Weights of a small GPT-style language model, trained from scratch on English Wikipedia: capped logits.
Each number is 500 + 25 x the weight over its row's rms, rounded and kept within 0 to 999. Layers, rows and columns count from 0. Numbers have three digits each. The size before them is the row's rms in percent of the matrix's.

# up: layer 2 MLP up, 1024x128, rms 0.234, rows 912-1011, columns 0-63
# down: layer 2 MLP down (transposed), 1024x128, rms 0.149, rows 912-1011, columns 0-63
up912 097:476513538518484488533475483513529506496511461467464493481532456513488523501489499527468515467508507460479481515473472532516452515505526497515499479494522524514488533449466479535491479488527527
down912 103:522496478482481471459481528507494534524506493497495477508511509462504508512490466506506503481451504524511523484488541545497494537478484479461526478496511499498441503478507514518535462477511475
up913 112:444546492539485500519493449538457489492467474501546495500485521457493516501534483515475551492488536506529541490501522454506511503472523484493503455484493530499476477528520502524494519464505541
down913 110:493497524500535498498442502532458530461512488497449509539468523474468495485509456558520513481529512491526512506506493462476471491509480584503514482479484480434533524496509515526486481498522501
up914 090:482471503495486540495505508507499501490472524480527533515497501500488511482480481531557518491509488471480510493497524496463503479486468535523494478462444483485505544493479497508458569483491509
down914 092:495514499481533507499478517533502451482512481470482509494481447531491460460518476488503521477458474512498515556518489506490510495475496459485504546488538476517476511492555514517563518478501518
up915 089:521458472483484520495482471531478487542517496564543487490502502436496481552438524482506494478511481483490505479466488503533492537461494502503496514515519470525505489488503520494504505480497538
down915 092:509483483481511519515478530535496485543512501541486461489521483475480467499493471494508461469514527515432581484477511527524441486440506488473512513494505498518526513484477554479513486486502508
up916 097:493508500533477466522525472520512503507450509537465507512501521487500491526488550461481483492482507473520505482532513463469452498473517515530479513491535469460521497496472512490507463532484521
down916 097:503502526499502508439485476507492522487484451497525535453479512505505511514535455544483522531472506549559483516466499527526508466495466524498543484537484553467524515531490538530536534515501491
up917 100:495505493485487513495533543443476451563455486500513502478502471541527547488507517496516499489503503502527491524479469506520504517521467532522463543470498471465509463510485494441514479464493501
down917 089:496473529497474476544471490487501468488445524539511495506458532509504503530506485529509455467479500496491545481470521517526522532473492518458501512488526487535486488497501506496470539501488454
up918 101:494488490545458496494511485508493515531507543518519551499470480480512490549439474516479543506475489497534504520508492516451475473504538492543521500485441468505500461511532470507473478521525494
down918 098:493490504520480486482523490501497512452453455483457498486485499508514529492504511493530461490549499539499559534536476477487511512490497531495480511541541473512495491518503489491489452489481526
up919 104:489500515532500449516491493499476512476492467475502488510470464447503556485472502500516529514517485547491588509525529513474567537499507492551512518493496506506488539501545503474482527474510538
down919 107:465488474507519509527448504487460535489537476492520552523475483502505487458541499550514499484487508522505513479497524453481490463501505511536499542482527483483511537525486515523455467527459473
up920 139:480494516457508471522470531498500533476514467514463548508499526529486488507512511502484468466518495485490528467471486492508444530492496489454504528498501520470460489505539538491492513510461445
down920 155:497478499527505480542491550530470533474469486448502517486524489493497489524469492518456503494526490507467529476494493503473494538472500529452506505515461435484512559452496480502470505490526496
up921 099:487495499512548479530487450502477515537482501466554529478499488525498463495501474469486495496463494483529515496504485488515510490501529521511513515449511538487498479516497504522473513443466523
down921 098:478549508489514499518492502521497501472512476469484490470506514488489482503530462512513500492511521516497516499486483558547518474491509491520476483473550500463498508551449517523493466481503548
up922 115:521496497483489516490506478570512517498489473503468512512506489507546519484557481467514486472493514496501525518494535475476484540501504513541474493500517431518450507510532473511477536542513495
down922 132:493489525543560535484452536499464484496511436510484495487465503518525488474552477521528525540471472528504506448512531495505514507511468522503509465530468480494488535545480504496481507495530510
up923 093:474499479539517491502481501500486461547523522492532522502536481508467470485504531540488513481546489537473518526489502505491490538465507492497513506442494519489516499494492485514532458479505492
down923 093:520515468494488490526488495474493521464528464544527492496506489540544476519488460486535466525517493477470464467530495556502486515492500523487503488550527461494538461461508509520461543462529493
up924 093:516514437505538537522529514499484506544518465517509530551490507514506482510471464508506506501506498474491537462440468504551459490495477482501498516490496533543494532437471491445480501515494512
down924 092:482476492477489514496481533499456467529520489510509453481492485502498466542473472497531500511486486510590514462489496536499485496533489502493530460511486520475534486512488502526493471500500483
up925 099:485523523527526507472538460503476506494467487487497498533508484439543474494512496509523493525475536504486473528525509479503554534522496492521511512527502485519469515501482483507513539511483489
down925 090:498512523461503495527533494499489504491510512508503435460513532468461507507491519495444467511523478473549488521511488499475476529479465512447475495487503474496513530513510519497560503511513501
up926 090:474508479496495519498464520474489484486552473514507467528459476501488523507520501592483441501514496535529491486498486520497485503520532516504489509484533503519512486532477493499492460485501529
down926 101:564492514497531489500478512505469521497482494494513484520446487460512452473458490485486493500546486504479516514464477504494497567518499480493560511485458518482484471500481474498557514489492496
up927 096:471502495487515486500491436510499509476476490484427526465539528505476496497521508523509500490461477503474520512507497523475497523489529474519476513547519512444500545463541513516508497534485507
down927 113:470486447512485501483503543463473486529506496509520500473503513485504534487490478457506480518479467484498531497489520511502507465533469491465522509481512484562499501513510544500519524507486497
up928 091:508497529487542430514470482483499569520507495454521492521490478512499541496481484513535522506496538506561445493500491521499518505514548532533508462505503479482459513468494469525514490493494511
down928 096:499506480534497495488521516511479505493463462522477466472514518505495482481512478521544484489526542529486499451476519537513484552515490466453544510554469534462459470467473502549497479475481470
up929 105:500500456520497506486553514492470480506488467491501492515506521494514480469450487466513512480493513494522551563492507448556505455562485499472504520492485509501498507505466505510517495508495506
down929 092:501525526524506518508521466517509565487505543501531503500481503471484547491517526495500457527531471497507468545522528477486483475496504492480521479513485499540523471450521556550481494518480519
up930 101:510502500527485536529506519513471493537488491478484462508494499478504501510525532455486528512468493492554530513489507466525471462503486488540498498478474481496491472450469515462525529498481506
down930 106:494521487515509492518532491494490496463497488495449514506501523524511504486479523505482452531522480532462511487507489477524525525506498458468476504501534552521501474568476495519471478478465546
up931 110:454521533486480512547528522468489481498484486516526516494458557525481524524530495494496522505518499490468485507531512492509560466465448463483503495516510457519468510489467529503517528512440497
down931 116:504454476493522478497500492515435520503504487506493549492467512555515491496542488521494506527537513538491525491580504529521523502503470494504498496505506504489451481482529491498520504536443484
up932 090:497496525482448553500466491515473503492479520520481547463542477506521510520501526476495487505513458481450564503495527498503514504485451456495485514531511486484479512491527518528504481533512536
down932 091:492486509488483502530479492469465536502508494509525475515467519489510492493512513470477502472483574462467493472495485484492474496534531531477538510431548521523460455511478506512462492446522506
up933 092:476530508494513480509522508487461523510478467461485470526458487527475476485495470498525552517529502508483505499505473498496496456542499529499536503529501499491483525501485518505458501490504478
down933 091:522505549530484479537506505489483517530466498480546513529559491459489528477498478461476492497472495505484506514486558547505498510470516495495536518485523536530504504500501528520531494483537489
up934 090:545524506479513518514474542497529499500496533509498469490508479471458487481544489481480565507506475522478501489513496489493492479483501475498498526499485488519476523525448509501463489515478466
down934 100:518520573478510502519501505495480518507510523520491489484531490468467481479492473500470530512475491535523536513499517557549414495489524466453526513549512507483483521521498488503516506483484504
up935 096:475501467529477505516545493507562507451466529486511492553466450499547493504552479487545563490498502529492525465515507465542480492517451506527544502484511502520502477496538476438470457513485503
down935 099:462537470471519483504537490514510505503473516513494485531506495475523478505535501501473490488516504502510470486514490475493490539464530540465504504533489506527520500527464537486505503500493517
up936 106:506529528507462505479500490472449475509556496538525533523491515492494535495526481518482466507513509537463513472474499528528519536455483438437499509484496511489534477467451497511536500457469531
down936 098:512459497483481490473505450532516519510465560462517485499525538495453506484503502506476477486516511488526474469467518498536495504507502523531506529533485528534475495504514481492498559514525486
up937 091:500512523485533494518451497476492477540528512500468485445531508547467471501524514512480500525491482475516507542469498526523453516495524495516462508520502479482480512471473518541503518517464430
down937 099:495499468501496485496511486466475521469458467522511477521503488472495513481489481498531507509485447524443527491494517484458521493514485478507512512495485514516513505486508574508505467497525505
up938 091:491521531494493488488508538513481506470510458507464511494512479521444469533491501488509473512454500533516462482457486483508466473490530509494457490481523524461462480506505550503467512497497502
down938 087:511540471505531481462514468492526479474498495523499499509509501484497496527483528514494528467486520467496484513471526508486561505479562505499554470552514482539522501491491468513478531502471499
up939 105:487505559505497535465493491502535512468490474490478497511459444502506487478478479533498510501496462497515474530496532493501526490524526528520510465471547527513480486511525525454518508530472487
down939 106:511485508474501489485518531543505497541496498540521542493466480524505455530478495503536470473506507520472508457515500452509489476438482534487474498516513522511486483521490462506505514552504518
up940 107:490457468513486516450490514508506543494496476527494529529434481523481537519455515547483478526494476513494496495498533484516485521456510508490539486503492519510489479519489485543502471480482452
down940 102:494486500505474512502550498462478538532504506551507494500502541536496513499519500528497532471472501531481497562466500486495479480505497452482479507549522480459470489493472506509501553509469513
up941 097:515490538536508544480501496515512501507525503524517485498445490523518517478504483480529509506486521459528463495488503485484476461513522485488497514504534509527480475479520528456512497519508479
down941 090:477481504500475491490502482510469518429468511513543504509500460536563509526487526501470547485550479523489529469474481471508505500505523439515545500483493481502516522458551485493500493477493540
up942 093:500513450535533498482499451462487506477488499468505507553553488478509529472498441471514511522508512537486509511496523481474534498520494519483477483486529502526492469475510506453522496484509546
down942 096:513520510474530497476487473474516484489512494553491482471443499541537527526483501501459521491519510483459526508488509492516515512487478512510498496536508508478514462516485487533457486480482531
up943 112:495520499523520547507502495498461467504496488491488542489492473494497522515499467448464480501505493536478498510516485512538496504526550487543524500495456544493495501497503476533506505479525512
down943 118:497497487493477489481502510473516504552507461495492514516531507516524462472495479503517487487516519535488560503479491516486545475477539524519530495469489489504539471458482531531497505467533485
up944 088:500502528523487565529505487509488516485520506502522491517516511503502499480490516470509476501537501523488501513484479497472548485507537489459484517483535502469489499515518517498540506503474502
down944 092:528518511489523539524511478495473531479515532494470542515491520521529515482521480501544496480495498472490489507485525507483460527507505507563451493481455534549466503499477470539485513501484445
up945 094:493498479522502481474498550500482474483501526495502520479487476496444534498475465553511498538493437454531466482541509510446516503569537462463493491519491489513463513518498518496538545530486468
down945 087:473523492494506480508489545471530477490499476479501453479537504488502454526541510507442509502503484503515493491465487511526458477517472488501519522516474512504497503483487525498551478519526516
up946 116:509480505516491464486479526476475509509488518493545505515483467512483474481511464526527537492449537525484527472516466530539532514516508511500463529480504495501495491510528506506478558475482509
down946 118:537508514533505507532514496500524486500514475483549510479455463499467483468492485527466475509474522521505508519451467520471507480509505494531518482508504493471510503501484522556498509520475525
up947 090:524443544504495510510513455517504493504493505487483533508496484474534537512491525533496502477474529533467515446495539515536525468486497489492535485525490516527452498479509507549465489527520476
down947 092:478492513545511514539466508483475521508519449504502449489487548550511510525501503516520491483540517530498470493522509467498474484479480493480537486497500445480485492549492502534518483478538488
up948 095:511533502490509462492489542483527503484477496531487479494499504495544477503535530475504544490502497504487510509500489463476491468507476505579504513463550533522517492505472544532498489489512527
down948 094:487498489502514513497520523496512479439538495512528495481515554513479508496425502519513474496538529490504471487508496532496466521466492453493521465484472485456501463506533518476518510536517471
up949 093:500517515531507436501500520502472499493462511477449481487454500507499503499498527479481489527533504545493483513500487546455523487508490462486484506510493488499528519506477507505492496516537547
down949 093:478523440523502472507477480505543512519492492496509518496481531495518513479492459518491459462490500489482521512488488483500511489504521486513544517483475526546516456433536452499462500503489494
up950 105:489527485489494509536493469504502480529511502513514517478535482494511477507558506455478451526464488513477489532459551476529519500460514512532498503540514528492496523517476524480494497522462478
down950 132:495514495499471474513551482506526475539465534509496488504501518495501527508475478526489489414477493546509458481551500523504533464527497479514535500500560485529508497500497500447506479481506569
up951 096:492466472534527521464507491445502519528531531516565504501500493468504478450520472521458511497543512508513499440420494450520510526470482486482493504505496512469509516526475497526489522495484465
down951 095:487522518499491500498506492515484502522492466493498517492481494520534512547468461503529468511496494466477508543515511535477513491513551460484551509495479482477504474514483529464513466527576546
up952 108:502495500473516506495532567525491501500455464448496491516525499496482518517490492452490504486522470518501523560492532492521445478520529510546496514480545503527472537484486474550504488514486502
down952 101:521542553519477464527458486496495560453515521474451491472501522503513508514493448475520510475471509525503476479514517548508520529481469489492508493484493499514490466553536495496526491491506497
up953 090:474450502538527527476499531504502492508504504495497519507482506478477478468523473464494470501452493475520504518510472502509508468540525503511499513503495479481519541502455494508530484508550541
down953 091:493499524522497505519489519554493484491496493475503525539481478486492492490480476489440494506512492512495475515537484445527529492498542507492505480476517513491494494422488456525539533458496542
up954 094:453514528519497501501526482497529508473522517488457521531508499469500518534480514494463487508491509493476509519504498493460536481483545461482504511514512477509513467536534449480461529492505530
down954 096:503496447474510519496467456504480485474519500482488477492524506473439497484521471496494520460469488502578481468514523531551480481502483487504516511536504490503518479498501476499524514506499509
up955 097:521500468485487509472486506519513538465476465543501535519529501500494503471528522501521495461498515512457523498471482450534553505492473520519528521471506489502526503517495477535472502473499511
down955 097:530515526478490520449504509496488487513507507505472497459490492484507476489525500531483516513487510483573504525525473516481518513494507536509474498489446469502482486494533515498491491492515507
up956 109:500484487471481498454522496519503462458498462565495494510493537500501534506504505492515461551510516504460510519560532495482454519495489479496490504534518507501519500428461470498551496506519491
down956 105:506529500507485483514438522513508512483499484539498541493474484496507508511493508544527475466499491533488486475448499529499498503464484506482511464556491504515479485520502433504466468479516479
up957 113:495530502514535533479483496531454490555532460499492516489470483541484461475513488518472448503533449501475539519462515545502507504491504489526467489510536506479496486551506528530464489535462488
down957 116:525486520489519503555497543511476501471478476512498491507466521531508495523557511502441493501490501525523505483455503539507488517452493484504515474501523492479504521480511491505502426515514465
up958 099:517523491477508523472519488519486495469468451511459507497531542499513547485480539454536461504498471489473513499540495491509429499504482497499477507519538488515486479515451488491482460522502485
down958 085:473502502464498472562520520497528483516470513514505480477489428510513508476501489518509466460463518505482537495515474539510511518486525474535534529523480489483522469483519511519511498488538509
up959 099:500487479514555507510498460481448513511527484525552476535537528517474495523495500464482513490483546507504488529474506505506519460518537500509512501481491499500517517481490514485499570509473546
down959 095:499533505476571489477478468495502499559473466487472478487498467502497517492517453513542479507490508512499495465481532489505501518527481528513521490511491523504540501480477478514545480553473548
up960 092:500486493473487496482475486526508483522495491510531471511510516504525500511466576537498474502499492504505528475538510478496496496476523512549522483479542511496507459509443472481478516552533500
down960 095:529506501504499461502488515511501499480521480503515457480570489510546546504504512488493488512500507471472510476486471532542472507531503481551465490521538505471510510523497480443508476532482500
up961 113:489496497506462481528487499518479474482507513468514520499498477472486502497508476523475540476506516553486482498524557546524519512540479489459548488489549517549500527500442469482514461499517517
down961 111:518513461497505514559491520511518458525465487536473497471529504517500479505549496548449516516440499538465456487530485509487481535496509489465497553486505472482506505536504503461504474475521460
up962 099:515510515466499473507448502561491481513470483484534513486492463496515504475476458520476511529502524549469451486518532527462477520515520526471515525487470485512519477504498540479518475511520491
down962 098:418473498497522526478488474447494515489515537469463478514516525500492478505486473478465481510484475447464506530446476511491532455513538484548501532506488513497526499480535475543493512523484558
up963 097:498490531505504527504522455502514486479507488506439528515450496484548474488536514494505464498534515472458549517550530499469479468537500512550518519506520493525490476474503535500421484491500487
down963 103:520491545490505500518503521518479537500500539484497463489507487510509524499469461501468559544488504507513479530514494518464481514437471522532513508493474532489485470498529472542538489466546519
up964 103:527492542511468504519502524513517490497504475488484498511491482486491491502512505508501461539438516480501506527531522503452544384542516478446567490495497491511533508487517552530441499523472505
down964 105:534531515503473493516542510537467481536525488514493476511494447523503487472540498533517477509522502495491502513495483537492524537418517540534473463533532530492486487456477471488502481465496519
up965 103:532492543467521449478501506488490448472489480513547514534482556493487511456500542540457508538490522469466467491537473471499487530508486480517509508484508513502501495497516502524520482443519542
down965 101:525516514481492501510461484482518485476482546486535478505516551445472493443467484545451484524536501511491498509494505526477471500537470479491510525502507503475479532575505502512506469488506486
up966 095:460493490504520527484487481510476494502511466505534533544478500494493522491486529479464524515460520479531508520492476482485499486537538484482533518446496501468521470485533522481494499498451517
down966 097:560502512476545445500438470483465536507504525506512510501509515484510495490491475489512489518511498511515480487458517519519518467499530494537514495531502534460488457480493499490512518491471503
up967 096:493525477488487497453526511476517502544483511515489482514537553488458480475463458494569459501491504485480508480501521520512503477519459493533532519525456487489535526522504525544486553480464502
down967 089:498493497443477520497501531503518474456490537531553507496497506501478487513508553504457475473529484469510525496539508534509481537485447547492485480494479490491511467533532493479542472472503474
up968 091:494444473556517530510478442484488496531512493515522521507519519489464525480510541484505495485525479530484507488546482480502479510489494468527484475482510482470507512517506504478521504490534500
down968 087:460464509477488469452500539434516502517472474537472488507495503505517530511485464505467492497459518514476509506495519536501521479501483485513516495474491447492513520488531476530497462496491523
up969 114:487508496473495481501458469533473490470515521478501541495514527460522514501495489446520449559499519457491515490513511480472499513521550486510510491527498467499529532489511498492520497526549511
down969 114:512528557437517494457534485487509534523476445520490507532480505483505494529489489486482485519502493501555505426459521523504499519504515478506476490517511476532491521484533516483473487501497528
up970 087:522487505506491467524495502519514540499442522472467517534526483474517508480532490521496509504526483490476502458440511495499516506540487501491509516489478506506491556509460514450541488477498508
down970 089:468536489477511499490498516530541455500501492462520515518449496446476488519485511499487490542468514547510495479523515446528510525532484514506521510515514512510498463510499462528467529476512507
up971 104:498526471499489529539495512537454499478482483497552534540481470490506513488502498456510481498496468512511509512537534459451499487516502466503546484473507490523507492516481433493473537497528537
down971 110:482493508500512499490469526518492506523493463486503519509549512475492469490504493453507527485546475445475529499482492474491505478545508510485537527480491546539525542501487461512536483490528490
up972 104:487518534526493494499485458486456495526504511518497516505553495523501514507489488502533491520472537531471476522528492555486452496498469531534511512534489503492469525477449506555500490491493460
down972 107:518498476523473527477502526518457535477479517528529510488521521503491518529527516509499525496516465474485517491507494461476487506414487486488492502495530492531475556511481508505479507482488479
up973 090:481503490526501492502493492531507501490526500472508479510524497467507488522469502461459507514518517503562529509528552509460479463520534493470536461468474489492527502524522466515507505532537509
down973 107:516468464519511525510499488465512549510470486479490544527455548507512484493511514505529482525510514497484465470512457449502499529453475488450538557472514488503498505508486542481494531521445480
up974 101:456455526491500495531520457507507470523481475477471508472501522470553524519570461489508502501492527530477488523482501498528494503504514482485506507495506437560531505473502523510514447522520542
down974 118:470510532483529450518448516549484500512534458529540530500530475431493517494490507526547522508529501495479456525472497484467497539510482487494486487493464498513522508510490492501488494494517524
up975 092:540522458524531486531530509516492514517474482546479499477503514501488464514496558487476463535481484478487481490529510472469508486464492437476481511493544451509495508475505486514534511521531512
down975 094:510516469530514432489498554465493495479492518530525496497444467505500551455526490489509468470500518503500494451467494489539492491520507505497507475509525511513477510497552504480471500500529491
up976 103:511491518464492484509503541498482536466490486525520479531546510489494511538528489450514474484512463465472465495510489470493495532502532500517485530448529472477514469485497486492456495496499537
down976 096:483503507513475467443443555528489498474552516480479541506484485423504482506529522514533483477489500526542508471508509453524485507510498455523511474471490541493531515525483508458517483499517527
up977 099:502510547512458493479488491500486542482534481504469508476451526522526496485514519533518474518506520465464508525530488439466522444507486535519498494475532482547529525524483468509485474511482557
down977 106:510484509519487519540489472486490526470498500526473496500463514523474480473505524550492514482485530480457502506530471547462469496496509497486481518532503474441487460490505493505446483497449565
up978 104:520497426487496481518497498496462500474527440520499535511503501454491539478518499524503468528497488442478485443499529522495479504523545541504515490500482502538527552514496544467487499510456468
down978 103:501402461499526526526503519521480447489529487502523532477465511479449504463532517512501486505498488526445463496471543488538510491471518490477505482502491456514519506469518517481490509520483499
up979 101:488473489481472521512507493524551506480487487521455556518460526502511517476531490463477504529500478491507509450549509468476536492517456461479472494481505490500530545493500483492508525534477476
down979 085:514487480555489469480539520493483523505514478466523491490463493502497529516502550480464491487509470521447469524513531498505528496489490526491532514518453523480521463499472467472544485519487531
up980 100:493553493522542468479454470527478496531490512458462531491485502475565469481512543527517472528452479472503545499505526495523489490503500519513472496481519547470492488487519531530501505481491489
down980 097:471505465534507521511490495561462521497477526489477523515448499526517510482538510496534504527523465453530533471521522490508509487513543502491503499511506535529482506556520537501473458505505491
up981 101:490488477474516480498477450475453480474541472500471544539468515494467501493532509517446528510482501499485525448489472501495527529526532501479472490506529475506487497530500499434505524483516519
down981 100:485481506514516495472520476516505497494478505525514483507507538531527547476444533508521496498487495499501489506514496485526457490526492521522510517505518531508552485463498482542466491505483486
up982 095:509550516527467504454493522512499511508540460511505525505474488449455493525485527511541485525534510499484478476508527473487537454527511459508510436490489476475511539480496530463507514478490508
down982 094:490501484480492512511465472439529501453473517487505535490476494485468499515473516564547513502457489492540514495523514510512524492478479493473470446474550519476509507526535506504486476528443486
up983 100:487507485527517491469520540491467523520502487506512509494501511473482524489504493498495593491550518526523464479515508477496512513490501504494517497501528475490480491505424522464517533494502495
down983 092:522527501480481542513487490523485514458476504514514521515530511527524509504508506467514469533525498503479518495488505516478527523532459494478480487523481485491528468490543493523510440513455496
up984 112:490507535508485550496536548562516512519559509528535504487480492554516511469531493484507486540513515487468499519442510535465505467514495468458460506457492487525476500458502504487503458480537490
down984 103:504515461518469529514493486485513488460488459453487551539506468517482516503463529501480448466514451462502529498545487489539489524496503494527506515504542541500490497535507485514487523511528521
up985 105:492501487513512507488482496485480477496513492492518538522452494535514472494466493515518501521491472481488507494480548500495467545517488486492534528497473450535515477500530512436476474506481483
down985 100:507488496536515483532487501508471474459516454498514491493471507536493461497506498497498495499536508473475497501484519495493543505508509461490449473476533517504500492530507486499523524503500494
up986 111:495484473508515501501469499470522522574549508481529534471470505485527478489498475501474529498469524488497521474489513507515504492512488504556519432477460534483510544478512472490472488478476489
down986 107:528497488449509496476499496517492508514489551505489459474518536525474556512528477473508462490504490493530475516472468528527495514490530526469488598492516488476489518475494541501567516516482525
up987 112:494478484484482494493485500479483462494535488510557505477545485476472488477510449559489497493515513511479516534496471503481522482478542523460495498518517517494481512502478524537477518499466505
down987 108:490509493532530515506548518567473474502499494489484476484537521483451473489503517466475488485542496503505500500475510483486538503491491478525496497478502506529525523549458480490509488520531523
up988 101:502501476481487472524536507496503498492506516531516492516449511506475507524465506517521509510555466535498489503541492487503510445516508504495536544499513452489491497453464524509486492471503472
down988 098:522496509496504513529490486523500509511488542483492535473482486489500527498516505490467520511467551512490521547474544528485479475458471491486502508495449497478487508492515484485508433498540468
up989 094:449449531498500488540507464508477553521501515482536515525477494488489485499505504505485500507546513498510495458450498490526465488520551515499498438492466528463458523481492497537535486502518479
down989 118:511511505515475479478514499485534464483482489507487460506516537472506485516509500489499481480494485530486533535571517501453517514481475500501547534496519467518525491509469520520482498516503516
up990 094:476495480476541493506496494485505432541455502484553502495488448500513513518523474505500479465507497498497495510532537504465509520486521539450486502428489569496513494516484513503502538478518510
down990 091:517498492511530508508471495493529477499467523525508502514539472505480514551534496527470503508469510503433527513506487480505468485506486456478510487518515527504490501438511520463483455505476505
up991 092:505506487500551502533514544498492516478478508436533492448484452490513510505508510470522557524438498487501469503469497518488510491515475501542507532516456499496441493483491461501479530508531471
down991 094:507498513537459490522505485521480488487503519467505479480480484497495518536518501517488480488496476506494489512504470516528489504528441525533517501525575489472465484510522421505486481537508503
up992 101:502488428512519448491514483483485490503505480471530482539462458476500516509478490467524523490516479548480516510555492522493475489570531512499551537512460511546509489491468518451521532495538476
down992 104:459491509476519512482514509515513498522483449507485513514511531445444504505502537526495501518497553466539481495487494524487500501530529483506496525466511491503523496457484493511492500496483480
up993 103:472510441543505495470512510482501475511517483507468469478492524549509491480516503526515484537448534465516483541474487490492498470482594474472478467472511493519498473504520539516481517505485507
down993 098:482471549516472511532476508549512471485447551480529519464520494493515495472540501536460528504477514520517506445502516526511549511489453517504517502487475541484424534486496514499527507478479486
up994 095:507520485516474489480485478508492474566522476521518508473528485461479511504515510496541475497480502491483518522477512518496502541482478475525477527483517524504479487468494496561479533547451485
down994 100:484467513478494528513472519496483489512481496507541547532509462523511481450462507474442547495515486485496495526475465519458512464500474503500497499494478508510509476471502515479545507480533566
up995 113:503496518463543483522490451503465451473538527511510515535475552493494530539488497524527494505489510475516492501489471557529470537499503483470524550507512478511494506462454528478531485491497447
down995 098:521482510436491501531540496509498508510497519474533528541506530496486475505506488517484422466463468494519556525477483549482469516505481530519547504493498541476495527530513497519513505482524530
up996 120:472493474504511487445525501525517481493522497476521499519533489478469481468509488494520514514496491450495490451491515467455525470543540490523525508482532491524530492490519468498495542491477473
down996 110:454533483509505520484496553550510438496448518514507485496525505499473487429525500519493532491547493499486481480489515517531521475490508487525471492502524502511543493479487530493516524516461494
up997 098:494490499462488470529528458514492476498455501480486547509444486533487471482537492501499485497499489527515522468503465530491513515484528487521521498466501534523489526497502525510484503517474477
down997 099:517495523570516519492487516468460511542503473533489507472497518475552502517499485514537490526468504516499532494505503493472492494474506516507495481467498522476466524495498489536489482481550480
up998 100:480480479525519535522481506496484468486519516505452525482496488524474543496506499503501507527489507526502480404466487504519502519482485496537509496513492486488473506518513515495459523532491500
down998 101:481520455498472518527513540519499483541502506479533492510460522466486511491559516522495544500505501511481540494511486480489495520565516464483485499467506498502526517478494530503487446523489487
up999 103:508498503498517487521508518528522524542498486550539500488502514475482523511484489470454509523493472520516493511498517521519492493460508472476516522481473441503529498481453458504540473518501509
down999 093:511502535461498512483465515497489473466500503517464479541481481492488470459458512526510530485498468526504532508523543512497507514550465542456513493496501508525477488523550502532491530479495509
up1000 100:486512478515465486464524516491552491481523475518497525488540477509501488482492494521497520510488492473518514527521526498521480505461517478529501490517506523482519495501514506492552555511506502
down1000 104:513511508512489504516488499497483495516513484537502475479527518494490503462465528546526440494529539514487492526491493493465497486494521489506455464467508500540516461484462492531485478458562443
up1001 099:517477521502505474496534497492470492491470481516483468538471518468455542516479539532526451492526522514539472489523453491500520493475512502497536485458550478525473519510507515499453488512551497
down1001 097:486482507496488498528537472523441489505491554464557519509481501519464483529498512500531482483478508474497516523473479487506503455512499476472484470479541541523505478507485483450516539508465488
up1002 093:497533500509464489477454464487502473467465474501463523494498477468491468488447552526516473492517507531478517506509528488517521506445499469531542504479502496485494526509474497469492541497522512
down1002 102:463519506517487470525512541444498495509495488496540490541507481517501530519503488489512505475465473511562510469501522516465506511503518535518504471519492486511480497478512508481496505509458445
up1003 095:531501465529498477465523463491527492498555518463511475526530534490488525511511506473508526564527549526511471466482486425540515505515523452499500477465479484535506509487492473473508485480492499
down1003 088:570537524498511531492482505526523472513463510508449547499516483496536504504497501506535500483463459435472560505496532525510474523475458479526478477550522506481436520455495495540471495514477476
up1004 099:473476487477503525463504504544565495475480483559460522516456475506504535509529464490501492466481493495468476491482529484505483499474531492497467495499528497503491465508534491503496489537544471
down1004 117:483469522525562499503505524474494505491539465526463514498504535516505497486515512514501468512517488511483502508476507484477507513474494490507501453507523482515538475481466454496475542494509483
up1005 099:502503503524481534474488495486508496490518506489528497513493486492509495499510494488507540542522503539486549568509533468487524502524460445510504517493474474541513471528514528467498497496507496
down1005 105:489470504505489494512481515504500515500523512509476528508528467513524464543498474454496452449506474480521492483509495434526492531492492519463480496483518505453477565503483510530568573479504505
up1006 099:529476442494496551453464492507482492503460501517508483514543527506476506492502515497475503562492518471486487502525482457505512525521472482514489517503511508512521497526489506488476471508501461
down1006 093:507525535469496471500497524485509531490525502500488524506501477507499495533477470484500506519494541508468516476509523499497478516486547552491518503514505477512437481472466523486511504526507443
up1007 094:478511497534495485474497541514490457518473509508494476462457511486535487522505490497483495534505527527491492502500492526470519518481529434452517488503472460502444499471453508517494509527470502
down1007 089:519489505538502488488552505484499448529448460520502520489457446565526468526498477484519492508483503539457499509491545498501498498465484505471538491491478510560544515497446515516480511490489468
up1008 099:451533465533483487504500512495464475468498499549465506503493499489523510532479535545506476545470515484516517523486519502471471457544534439494507491536485488463451517505484526532486471517488512
down1008 090:521470504442520480493520504459502520524557526533509478524510448514497480469505537512406518469529520504511478499472480497514504506469490499516505505504516497499490532541514507453498535494514507
up1009 098:534460516497547493459501472520496469487486512446499520500485497526534526514492486523505507507510479519500477463524482499455475515513507516501482516528485519497534466455474485481449503488534495
down1009 097:529498509429480524480550478511510491483507501501496489500515489495515496523526512462458498485483467493551536509488495552525485482506478469535498531480482496509495482456482530507542473476561513
up1010 099:469518490533472447478484520497487523510502506482473525493488475463486542488538487500504480496514499509487470522482524457523489548554532549521490465535510493525422493477490493478521458470519459
down1010 094:505489536486544505490504499515514501515500523525459476511517542498443476499479492508464524466463565493534500500494503521515468449455481526469486517577477525456496464502478512538505509541519532
up1011 107:477473479489481534491491519522531497522482470504510488507525517499536529514446493480540530507502486472507493506550566481510557464521501485493498520513534480535485502500526486489492474505513508
down1011 111:476486511498507555507501514508477481492519498490530499473485502468472479510530495512523501481507481534499437496547527526516462486490558479526491542487528543502498500544469505480512505482495490